config = dict(
    head_dim=32,
    vocab_size=8192,
    norm_eps=1e-05,
    init_std_up=0.0255,
    lr_mult_o=1.11,
    beta1=0.9,
    schedule='wsd',
    doc_mask=True,
    max_steps=3318,
)
Each number is 200 + 40 x the weight over its row's rms, rounded and kept within 0 to 999. Layers, rows and columns count from 0. The size before them is the row's rms in percent of the matrix's.

# k: layer 6 attention key, 384x384, rms 0.0544, rows 99-127, columns 144-191
# q: layer 6 attention query, 384x384, rms 0.0538, rows 100-127, columns 144-191
# v: layer 6 attention value, 384x384, rms 0.0699, rows 96-99, columns 144-191
# o: layer 6 attention output (transposed), 384x384, rms 0.0655, rows 96-98, columns 144-191
k99,104,178,243,268,152,205,222,157,170,216,133,158,216,252,215,213,129,181,237,187,153,170,183,197,231,230,206,212,254,224,160,228,164,209,135,172,264,178,172,178,171,216,129,219,214,84,194,165,201
q100,107,185,279,253,219,256,225,219,188,181,168,217,174,162,263,258,222,144,208,152,225,193,103,212,251,153,263,202,164,277,248,161,199,150,214,171,170,162,199,230,137,216,258,131,183,206,183,256,192
k100,104,117,164,213,171,162,208,188,181,220,236,189,195,147,235,176,193,185,312,157,191,185,216,189,232,177,231,218,274,232,200,177,285,200,236,172,180,210,232,217,193,275,235,181,190,218,232,118,276
q101,102,184,182,204,173,209,235,167,92,235,172,196,231,186,207,216,229,192,232,228,107,144,164,183,174,203,271,224,190,263,143,196,211,173,160,237,206,131,190,83,230,243,214,162,220,249,186,218,165
k101,102,241,126,224,121,198,149,133,130,231,262,187,169,227,148,194,151,176,101,181,151,147,175,184,200,214,218,255,230,228,205,138,196,211,234,208,144,208,206,153,171,241,260,188,215,168,172,170,194
q102,113,119,193,135,169,202,132,125,149,178,184,137,185,182,148,169,167,240,186,230,228,240,174,180,153,215,212,204,198,173,205,105,289,160,242,217,192,163,231,186,264,198,204,245,198,174,177,234,172
k102,111,169,237,272,157,155,214,277,104,185,204,182,200,168,242,154,146,191,205,165,283,215,161,206,196,239,229,174,175,176,217,207,195,158,149,155,280,217,228,154,227,238,173,253,170,139,198,202,170
q103,101,169,247,142,162,242,264,179,159,207,152,226,225,208,211,195,145,200,221,235,255,185,92,211,162,232,184,232,159,202,231,215,154,280,202,230,200,164,199,273,225,167,222,212,218,154,200,291,175
k103,107,175,226,191,121,219,197,164,270,179,176,200,258,159,201,160,170,251,219,206,290,158,202,237,207,240,158,219,191,241,171,172,197,248,160,113,162,163,160,210,150,258,208,188,217,229,226,136,230
q104,116,143,228,269,287,200,232,194,232,195,209,205,275,197,221,153,242,189,233,168,220,178,228,176,172,273,259,129,223,171,240,153,212,231,159,241,140,195,164,190,198,201,258,183,191,210,184,269,272
k104,116,257,228,221,201,230,244,156,135,174,249,184,153,270,169,124,222,185,248,228,252,207,188,282,209,200,257,221,209,185,210,225,188,88,127,124,215,191,213,133,214,297,190,175,197,133,210,153,209
q105,109,159,206,188,196,242,212,213,199,181,243,173,185,126,220,146,208,160,229,205,164,115,210,204,230,196,231,223,168,212,154,106,218,224,212,182,236,258,291,221,217,240,246,248,143,193,172,195,242
k105,111,195,223,192,237,195,193,261,144,203,269,202,186,174,160,197,217,152,189,196,219,248,136,207,208,250,239,225,222,223,211,206,277,99,147,179,175,257,224,138,245,229,222,259,227,238,157,204,193
q106,119,160,185,195,169,193,195,208,109,160,216,235,267,241,193,249,279,201,233,202,144,155,147,151,234,218,214,146,223,213,249,196,127,122,225,183,196,231,208,238,171,214,247,267,116,209,211,279,230
k106,115,182,185,167,167,264,230,189,164,225,193,209,280,215,99,188,225,155,215,235,202,179,194,202,188,241,215,221,218,198,210,222,137,181,234,179,217,214,210,214,173,237,201,194,156,209,233,201,180
q107,103,253,185,204,189,189,195,171,136,173,226,216,257,251,183,291,250,247,208,227,131,170,185,139,108,205,186,157,274,147,170,198,207,211,192,252,110,166,174,239,223,145,254,204,164,238,250,187,177
k107,105,258,286,124,200,189,259,168,193,250,221,198,189,219,189,282,271,228,243,226,293,210,210,205,206,164,176,182,225,139,264,226,206,169,183,205,163,213,137,140,152,180,247,271,214,175,202,197,177
q108,105,170,239,209,190,212,233,227,182,185,216,192,167,233,268,259,278,155,167,165,163,172,143,145,142,212,165,168,195,233,207,230,211,220,183,184,213,170,228,190,183,173,241,190,284,234,205,163,215
k108,115,195,201,189,193,234,204,237,174,185,220,206,219,148,190,205,184,151,256,167,203,155,198,182,250,156,313,190,214,208,193,227,218,162,215,134,181,164,255,247,175,202,200,184,266,220,236,229,179
q109,116,152,236,258,215,216,189,275,189,209,206,124,221,244,248,137,245,201,205,176,147,194,183,140,189,184,184,156,164,180,188,179,211,206,207,255,140,215,145,181,250,156,215,231,195,197,205,206,173
k109,115,226,121,188,199,200,196,207,202,150,205,247,177,292,194,179,101,218,247,241,240,210,156,164,124,213,249,167,195,157,193,168,222,187,331,239,178,259,217,172,221,218,196,145,235,209,240,237,186
q110,116,222,219,176,160,188,204,199,265,164,188,154,203,177,186,209,207,278,228,289,169,235,188,279,234,175,174,205,124,201,247,196,211,176,190,130,120,281,256,231,197,256,217,224,159,254,248,223,249
k110,118,194,158,154,200,152,248,207,172,216,181,201,320,238,185,125,191,114,228,157,159,202,217,233,200,146,260,205,173,203,155,195,192,218,187,192,280,246,180,238,284,216,221,166,155,171,193,156,234
q111,107,180,290,230,170,205,201,175,221,167,212,217,211,177,219,150,180,233,170,180,114,217,183,111,280,293,133,195,262,179,183,211,205,208,171,186,257,189,183,208,179,209,198,251,214,167,222,192,239
k111,105,186,200,207,135,193,194,176,159,231,238,194,194,198,207,233,138,148,270,232,165,157,308,187,225,246,204,216,184,224,283,181,227,252,258,152,220,243,212,126,130,200,188,174,246,148,261,207,176
q112,088,235,133,228,221,146,196,190,261,150,138,186,256,198,162,235,254,188,224,158,118,149,241,178,245,205,212,243,188,119,165,183,273,152,191,188,193,200,154,243,234,219,150,245,188,265,161,147,190
k112,102,210,192,217,191,206,178,191,199,168,221,240,172,170,210,176,204,149,114,126,217,222,222,189,166,173,176,184,251,213,196,173,180,268,209,270,221,216,270,229,207,109,178,173,259,172,218,174,237
q113,110,174,223,240,138,225,188,183,232,194,200,153,180,216,173,186,229,201,141,177,209,212,173,200,237,209,211,246,232,190,133,207,167,185,154,223,225,170,219,114,159,204,184,98,167,169,162,223,113
k113,101,246,186,220,210,180,197,136,232,186,264,238,204,189,240,169,259,184,186,170,189,187,211,212,178,203,182,218,164,195,122,192,195,250,228,189,193,254,208,189,170,164,156,228,164,193,216,220,179
q114,098,178,178,215,159,167,238,215,218,149,177,252,202,122,262,282,236,191,225,210,271,266,171,169,167,205,194,181,233,130,156,153,213,181,158,236,189,176,229,173,226,197,211,207,235,186,147,187,155
k114,092,198,189,232,273,238,182,268,250,230,220,167,233,231,161,240,138,150,161,209,240,210,203,235,262,189,257,136,247,220,213,236,141,188,297,227,189,192,164,216,206,198,295,227,200,294,261,237,132
q115,102,215,108,231,238,189,175,119,239,191,217,234,187,256,205,162,198,176,149,149,136,202,152,227,231,238,100,182,180,197,216,202,219,162,231,162,197,296,150,210,239,187,205,206,182,209,238,201,183
k115,101,120,254,218,198,225,176,249,207,304,215,240,243,264,207,264,177,212,233,320,214,220,267,192,211,218,171,126,182,191,132,172,224,182,236,206,277,200,207,211,256,234,161,210,212,196,137,188,138
q116,103,204,199,193,173,252,216,190,181,199,167,174,121,254,198,135,239,133,196,185,190,194,266,224,227,189,157,245,199,245,189,213,166,191,215,217,264,256,120,115,145,190,205,234,90,207,204,217,139
k116,100,211,204,260,145,199,213,142,141,211,181,284,188,163,231,234,188,169,209,129,242,185,221,202,258,182,248,266,255,167,190,240,186,218,136,234,216,174,258,209,210,233,195,173,225,216,195,199,165
q117,105,178,278,206,195,99,223,184,141,189,149,147,133,190,207,167,167,235,240,164,260,204,198,193,251,208,131,313,181,180,152,189,207,185,219,199,234,172,192,135,157,184,231,209,186,210,208,237,187
k117,108,146,264,209,144,141,241,211,170,205,170,198,122,209,177,227,196,166,177,235,294,183,198,200,197,213,235,177,226,204,135,172,160,202,143,205,258,207,258,224,210,300,242,257,203,176,219,220,162
q118,108,199,185,226,215,210,171,173,235,195,186,229,247,199,128,129,213,133,278,186,245,238,268,136,145,315,182,178,223,215,240,150,260,172,166,221,123,259,152,272,162,212,219,266,235,205,190,198,280
k118,109,191,209,142,195,153,220,177,199,200,174,241,172,247,249,159,169,191,181,228,196,179,173,209,167,192,114,166,213,132,155,158,216,134,249,104,294,242,219,174,200,236,261,204,181,161,266,185,192
q119,114,256,184,189,212,178,189,190,215,152,148,215,141,195,282,151,239,298,269,203,129,206,184,199,207,192,296,171,198,222,170,208,154,174,140,199,184,162,221,165,196,130,137,262,166,149,235,161,175
k119,112,140,219,171,188,224,182,199,158,188,303,190,133,207,225,172,211,197,149,196,171,176,172,169,200,241,179,204,242,217,248,271,218,226,183,177,199,222,226,120,200,164,155,201,213,135,280,252,216
q120,110,208,197,260,185,205,168,143,165,160,203,178,259,188,156,134,206,247,201,181,255,195,193,200,252,191,254,182,263,236,170,175,217,191,204,212,195,238,214,153,241,217,236,265,239,218,148,219,153
k120,118,200,156,142,182,238,131,169,200,147,166,215,189,134,211,227,183,189,152,282,186,151,206,205,121,192,180,188,255,215,115,161,150,237,249,259,176,193,225,191,223,245,182,175,191,224,227,202,201
q121,101,246,194,212,170,252,191,194,177,218,219,228,205,168,216,194,213,202,200,137,213,236,213,175,264,207,160,242,182,210,230,233,227,164,201,141,257,216,287,219,113,211,145,248,112,197,192,204,263
k121,111,228,199,166,221,150,167,182,184,229,214,153,181,239,177,181,200,169,177,263,203,210,262,194,146,171,133,207,219,203,125,270,201,238,173,265,191,203,215,243,268,162,154,229,231,200,223,237,214
q122,122,161,186,191,172,201,185,253,183,169,249,193,177,217,197,212,234,212,189,198,220,96,219,226,230,141,182,258,145,214,176,170,128,221,146,263,265,217,248,203,306,173,204,176,155,188,257,320,206
k122,121,227,193,119,174,158,179,280,257,234,203,145,236,163,179,208,136,222,216,209,201,191,190,203,234,225,223,321,175,201,242,192,249,192,181,172,223,163,216,201,257,198,174,188,213,194,187,225,270
q123,106,246,178,194,198,159,176,120,171,161,247,189,207,254,210,189,209,160,199,158,200,202,234,263,144,195,233,202,120,199,211,205,163,209,231,247,208,167,169,162,217,131,164,196,229,209,112,153,180
k123,114,276,202,224,249,132,206,252,219,171,202,215,248,209,191,185,201,220,198,170,206,122,181,245,217,181,239,181,181,258,138,168,220,254,231,189,135,182,157,242,127,151,217,188,182,203,111,212,218
q124,103,197,210,194,214,180,117,225,157,150,270,267,150,158,263,170,231,183,158,217,154,167,194,193,188,190,153,183,160,258,242,246,181,236,198,242,205,235,243,256,218,214,182,269,170,107,184,153,267
k124,107,197,181,180,192,226,135,208,238,233,230,154,256,185,185,230,184,179,221,183,162,202,174,173,212,249,211,181,208,294,207,180,195,188,155,260,200,230,151,322,238,170,173,184,184,202,178,168,196
q125,114,258,183,160,221,186,158,239,318,253,137,194,184,182,165,128,195,208,220,273,134,154,173,250,265,196,159,173,177,214,155,198,239,263,205,159,180,237,127,226,198,159,192,200,245,221,210,228,188
k125,119,142,244,235,182,125,175,196,224,241,144,225,235,238,185,87,147,205,161,259,178,207,173,139,144,127,184,165,166,296,220,127,155,201,219,118,235,201,149,147,205,106,220,173,227,258,197,215,142
q126,114,150,269,259,196,142,201,234,256,121,155,258,207,243,218,224,157,169,184,184,129,200,187,256,239,210,190,185,206,249,186,192,212,148,197,324,266,228,204,277,174,231,162,229,158,234,189,223,189
k126,113,139,173,201,132,205,216,171,211,217,273,213,219,193,169,246,192,238,237,216,147,142,219,143,144,145,229,291,225,235,205,178,201,188,254,263,195,193,183,273,194,259,173,218,217,191,183,240,269
q127,107,193,164,223,187,109,184,119,222,258,203,238,163,216,211,237,207,201,207,205,229,201,186,235,185,164,189,173,233,210,166,181,211,219,129,157,198,149,163,233,193,277,235,234,211,238,276,135,214
k127,116,233,249,147,190,244,175,252,213,136,217,181,158,228,206,246,162,81,122,194,261,180,150,224,257,220,169,243,213,138,185,223,222,136,184,139,231,234,216,155,213,263,209,185,188,190,198,220,156
v96,097,186,188,212,238,182,275,204,198,167,205,196,173,241,272,196,201,185,197,165,160,215,237,187,144,230,194,221,144,223,186,253,169,260,102,126,247,146,88,173,216,203,149,199,238,144,208,162,194
o96,097,178,219,221,223,253,215,245,200,205,288,150,200,168,197,168,202,260,205,228,269,184,213,235,212,210,274,190,158,180,234,167,129,168,213,210,190,263,247,246,227,196,203,214,246,194,156,202,195
v97,104,185,185,232,197,158,252,158,289,173,141,225,174,178,149,238,183,210,263,160,282,153,207,212,200,226,266,203,169,191,138,166,184,204,236,217,126,222,111,200,156,193,187,260,208,185,196,145,174
o97,102,231,254,181,169,199,181,217,148,173,156,151,110,209,203,146,178,169,108,277,213,271,232,219,124,205,175,209,193,222,305,284,210,171,223,186,299,227,285,227,227,247,204,150,167,203,234,215,235
v98,101,230,237,223,152,250,146,226,144,190,170,210,143,202,277,165,276,165,208,280,187,241,211,248,126,228,187,160,185,209,215,252,184,169,232,264,214,155,148,207,216,314,193,188,255,150,231,211,216
o98,101,165,205,205,236,190,202,220,264,157,266,156,229,203,140,224,219,265,236,140,179,252,233,136,196,217,279,287,164,110,157,154,189,223,176,237,196,210,205,253,147,219,168,186,208,234,194,259,220
v99,104,258,201,195,235,157,205,197,221,205,187,210,256,218,195,234,211,198,170,169,118,139,125,204,156,185,146,198,210,222,154,174,184,277,153,148,223,183,220,159,227,216,239,209,227,224,191,219,151